From a checkpoint of a small transformer trained on Wikipedia: 21.7M parameters.
Each number is 128 + 32 x the weight over its row's rms, rounded and kept within 0 to 255. Layers, rows and columns count from 0. Numbers have three digits each. The size before them is the row's rms in percent of the matrix's.

# layer 3 attention value, 384x384, rms 0.118, rows 282-383, columns 336-383
098:122132138113135110134141168145096128118113109137156148157086140127112059085136137091173142137135097116006165092124129152090113153120174119138197
094:150089181091063170095132098199106117141069118137165136179118205140143102164125115117113120103155166158108144052203144081119156155185120116172107
100:144065178117153116129127089115140157161126133126156146198097063122078212080189071152124144085135053149129164110101105126161057176122154087146141
095:104085184147117161119070135086066084129155119129091112188194140141116197106149094099129115111132144145077148202098128154082152124096119102138133
099:082130091115098122107142080144150162140139118119098098165180136143143126136172112125181064094099164186123115165114108158144108155136115098091121
103:073104093165148141109140100129192184146130110195132135127183108076084106131148170132161108133163163129145111133150135136114104102086069118168122
095:110125075158179162059185148094163094113057115143117128094155196130202098137103116137132113131094079121150086170103129149094142138086130194090138
094:176170110145142115129143126129115105160064122178163165138087136098154129124128099134207179115131131124217108155149097109129143108159125172112121
090:120158158092120099119156164123088135118181162115176150109133180088143103101146076182208093173109151153127116144194163095175130110073142136123111
103:094209166162102135144107082158093077101146135135138160164151115153116120071091153103146163133132118148185162143131135128133152102165146117115160
091:162146149160113068127092100101198098140116098175122161119128134100120122125120143198159109139093159210119132079145122089145144101100116157144084
091:144145165119135083141095080086122108129146111156085056098128143162224209100048143155119172119136103155096133153124121110116111109149101131124105
096:172079139138149107120132156156152144146099096132159131137112140135097020148103112156168161130137129144137078172065139136045154163134121150152133
102:161094143160131121142112162114140215122129197119063177108142105129180192179123113117127138161181107129165187167101076096121131106120147143060166
097:126090131090156146097133090125186134138120141146111172133109135158117157155087156149174125168198072111144149109180102108117168161128127210104185
096:140151105143090096110121148080143148106145100066141089171106086113112120165144185074164076119073109147136079082201116113110111065150122159130128
105:110116108127147112176147141188116128119091187169119117135132128167111135151216124182058147113138134146099057115191110125158095110060151091118177
095:114168161044157089118129110158092150148106065173084121111131115144067135087139148095144097094195111188127100133107083107108130128136179092170163
102:146107106161131115136151161150189126152124105118140066166154109099185161133095129167148146107133158144105117104123145132116165087144163069161096
089:179161156166108092110150109153143124194083079098165070166092118113140085140166117141154131179116141153108101143123151155156164185136110107130165
093:123143124159130137184061174180115074089130125093203169149196179084090100152115074155121115100144109111101134163191153111101143102157155169098079
095:112002061178106097085148161145159124081104137139090105131136100171081137186166134127165135082140155135103094078105100145077129123141114137175150
102:170127138062131214147124068131121072070090124186133119146102166116136132118099195155106085143200134077102155212170148171139087088096133166144087
098:162127173120087177081104137119128083109113107144107108085126126058154119114066104094165110106142159116150067156107124103110104078169172128108165
102:120075180132089123075154084088099222174146127168119109201085117136121101147075183168099148097178078144130160117100108130104165103120135088138118
098:147113100107117123133136135084104129140147091164136100064134075113118092181080061147120101161102124156093100170139136136085129042094168130134149
099:177144117132123072062132151128176123098116093136128155119104105121162130119083133123040116074124117088104114120128113107088154164115168154111128
095:130108111117131150155198155149066142165126143147142119124105168065195186207143131175071136102092156104175176125086127131133114131126109103114123
103:127123110158137089100145132151151121108128131106087148136122133133133138164161116083188117140164086110164142156140102137094108087099122122099135
101:019074154164144101227166173135120156139166093092167114155153132102182133072140110105153138078144139110116171141154150118170157142138103102125092
097:132105134146228099172121094155113102128136110185121090176144111148115115105097093095108172105142122131152149177142104114129136102159128107113117
103:109080068220152092066178165159178145069150129133151155181195137138111126146169123135119118132182172140120168171124121119085146170141183131184066
101:095139112156178121143106146117114163076088103126127076152122108129133165092107117109183071096138106167156127159062095120129149134091136159074138
102:155149182147157115099113088164143154155118176130183140143121081152125060093152157133099121123133077121162136082174110111103094174108125072111110
103:087144158090155165187154143201075102123085087123115104115151128172084099153176096079135181142175141057076103127056162128166156124118136046143132
104:167118113126158132134077129105146167132132163156112082149155152091153202076129145101101136085091169157123141078114109133113122184131085156096092
095:158161081136131163150089134106149099168135130148084129096116133122228207136147131111184096128094132114076129117183118128139097110072116135194158
100:099101155155109112146134149156136177088135072109088147123119122127082191148140149120064111108157185159128102126147083182161128165153079077159149
104:065154150123169137111146131095100183110123166078167073102105084182143167113172099156128082148083148125181091094088100129118162134128144117122082
107:168099174130132114165161145107188166115122126127103101098111096080137144061206134158118176115083115124157180106088100134015115151091130109104131
098:154134110144159162085182135106121155084163087157112148146118139144141144120142154155103141179157108126071043152043094161139122131126139133154098
104:081174100181106159141172192085191099106126111096138163145100075121128165199125128172142168099127130112118120200149159067165133094102144116122135
097:089116156108173195134136160125131113135082179157107161100129116138077134101075113135161120152157165080140192132176165151141170094168138121085150
104:190161111105146143127140115101142115156147093101127079136150162108202145147116105103103197089104164104115109128176163132129156146094070146142102
103:079131093223175115170134103148101176119122134179173088096110111146087071057164096153094102119109144114127133136072140130155163127114127127149153
097:102210129114090103118132168068127076061111163081160140121119086152086163181153155112146123095131154059139109054096153114191156119109129102137085
103:126135114166119099145047138123128096163169122134120134146113093141148122115172069102119203119127128125120165098175095180089104076141078131198094
100:120093090106172175136129067123123082167072123103107158172095142243191141100083129062095133162109162101094142162156110095142112154171162158165138
100:122108100176156139118084146098159137098144155135084077151137192158085207143101097106162194156127148063104166108099088115182130118117128118156158
103:119164097092181073116084092075121107100098159142154131183079075100186128153118148134121113137167196152138132147151109142108134120168127071178125
101:091072162075154120132152171097145140097134119113141142138104129111121122202084111120121149180059153087075090182050106103134161179174143125108183
102:129138122178104128071157141135091125116114106150083082093142083094093165128114197159133134128104102100070105134130084160141139130138144162089146
101:073076114070097169192137168131132151137133096132110091085124177124203096158151181137132157122124147164111145140134120117149102116113128116108115
105:150132076119149174146098157123140145179147155107115068145116117127166131163127155190131160143131138132118074154049091135143132130110148114143172
099:118105107114188098170159108201084077138111110138137158044174159131124133111119107058150091075143149117113116160159164138078135119123116127094115
098:102114118121112158102087120104101127153132107129139119155125146083166119156117157163074056189117197134122122131161150182164113172151123078092175
104:095148096097115125083084118145152201123088182129125158136126088093132105089125080112128125163102094154078158087118122089189120124132168140184147
102:158162144135180149158098137112112114147171070085116150088125111084017125118141077191137093106125127127106120072089108113185215170172106105141162
099:144107131140178174193154174141101142157040162099096125124165137103089188048155155152079052146148158122101129132150153184115180105143105145068130
103:118083148144108129145119103113123153116108113132138100181106139078099102153132112080160158187127199131083136140161131139135150114128145109164212
100:115167120105180090139156149075143139126145168158119153124121116144122115122084131174051144147167110130093101104152102156112153153178172108138161
105:091102148130108123162144129146118127067141119100085115132112134130099112160113128174161106138137105168096097127163157113081113088094117119166108
104:161177148144133084084140128133088149093192129072095120133149112109099140113145137141113168166117095136123132118164103114086155168115080168183151
102:047113090088190139138137124112132148168133112102105127137173156125117114120138145141127116091116115161172084155093116100161104107130156148130150
102:091176115162104098186094157143174120162161108171103079174143111108168099102147142110146151105087145067234143102157171152085100177090144083158109
098:085130096145153155183172118153147135098116074125038123195150146131181137126099158152118179114149138168091077123175169117111077120130109115068083
103:181113186113126123109161121142125082118200136127198119158124092077156140165152071166145173138116151191130123086096139091165095164106143147154110
103:117103156149122111039133133131142153060088083111090126108104114133113211124121181193170134153143190116126194141127149156087158138114114097130109
101:168124146111100135193162123165131166088141154120113141149142056159124153169154140180077125095135068067112147072122109164157103148122145086155099
101:125121141188172196158125151120128091078095139186099112145049161167175147105077118125089104131188104085166063123127072165142029090098115125135076
101:154085152118186146137141143131192170101126119122137153155128156164143100145097105088131128151156120154090097101124145151117126152114106195156042
104:125090132130146133132145197142117107163090125140161094127169140086133144133125149131141116099114086097114115087163146190184061162105134137107073
095:150173138112153168125106078142133168066111131095078078133121160125038185155144126079142131180173099134178163150126111162123123090145143080165155
104:142118135201157138174148147147205152133140134097057136137115112145179160134137073107128164130135151156118124137108152136145112133184079175130108
099:130126157146138117178119153110127039158096080163167122154126189090108134137058140152139105174095111132146181180166155153123117123143063145143116
106:152153115057105143134121110143147091120202137118189112125167115144199087134105134159148125098142154124164122109122094099126124092151178099157069
101:169084102150097150127094126104068169118112135116128129122059170185098135096126149172145136126113106124162153066110134104145134182095118102103137
104:154143146053072158163145160098059129121095165133145114153136098165130156131156125134075150094157143147118099193107150116100102123164110162115159
102:145157137162111200125116090115115110150137139104104176099099135106121181144087104148098154064122103116146107118098118143107148116141133093099128
102:152113067142148195110132120080131109120111100104100163112190143107119140131163073145143078125150180141092138146197103084152139132153080097111138
095:109111139176081140171130121115121162108150119108126150135114203090100077154168112118188162173124144116192117129126060144085084105113077145127113
099:075117148098125100186118096145139144115083121093126148158142192156045098118074143129088135143104166063149109156168109252134101138150133152093152
102:176102112124139112128112114122139131108139166086186135133090096110140097181126189103107113124118164085120120093151219084204113140180151135191098
099:157069109131144147173113126126108140086122131094170174145128107163139151118144107075140103127104107156074098158091160125169131148078128139155087
099:143174135120188127113082159082135138095188103128137101118140106103164116111087132059145150149104090128185163099141187125107132096073120151113089
105:082133135110112106098122133077178179071092182117105144082180115163125117161111150169136035132132106107125142112149175103079135203125103110117139
102:107104049152112099158162092125157121132094169062036125134147133141077066150108159156083063136058127006087142214142104134154158144122133108129112
104:151106111122133173123098123132091104118113109090136121155122164179094159157132119090140130152158097129148089123163145107154089141121129137126194
097:153174099101121114138114086114134150109146144119132126143079133143110097138103085141177138068137135102086174133143073127142099104116110101104115
105:098091183111100092134123119122160121157086132208090119169128123137102126145133101064138142135108134097148110082104155137145167055154191097112161
099:103139103078115141086083085130109131116094132146127189064116145140113119137178110106125185103175158094102153087144110132182143120120150088129188
106:112130152131178108150191102116140156142113075112079141059155165136154145136093107207172196098153100168150094150227072161192132144085117135086141
096:123132111095138133174148127219105141091095114201118151100120176063132171144139139126101100134162174138115137161134144148168117142147137080143148
101:171125146146067118053124103116062113078097132120121115189135113145160148197132125137172135153093162110101091149129137125106186134147138140086129
106:132101139132177102143191137130085159098168089115077151124135078082093189103085156137115101163084146085147193204094140128193070077173117131133152
101:126112119125163136092109143092143137120122170108160140119135135171098159094134098143140116132111064065175148161182163128117149108131112114105140
097:127133125112156128145153105155174140190138106168180163119143132138104120151163159120119138093126138107071114117108126147165109116139182190073121
099:081167148093151150169129167125137121141127202132136137162143148094155160101131092117113136100090140107075069138086127110146106112119132168100120
099:167141164099135120139097130128150125107137165121120134104121125103088108110139145072165111107209121181120131046180086145150147139097123158124154
108:105168115163143146154172150155154129189125108112077169128124100104128209135169095177148173100072147145102120138159113121152095163147155139137088
101:123107113128093089111099139153158107091134057182121139113117085095163118172151217129152139131113119141135117177095157108134065140116133115148117
100:173130136112077115150149077095150132135090069131130078099110106120104184143151149141124106110077187159161128127147143125127107122101145078161068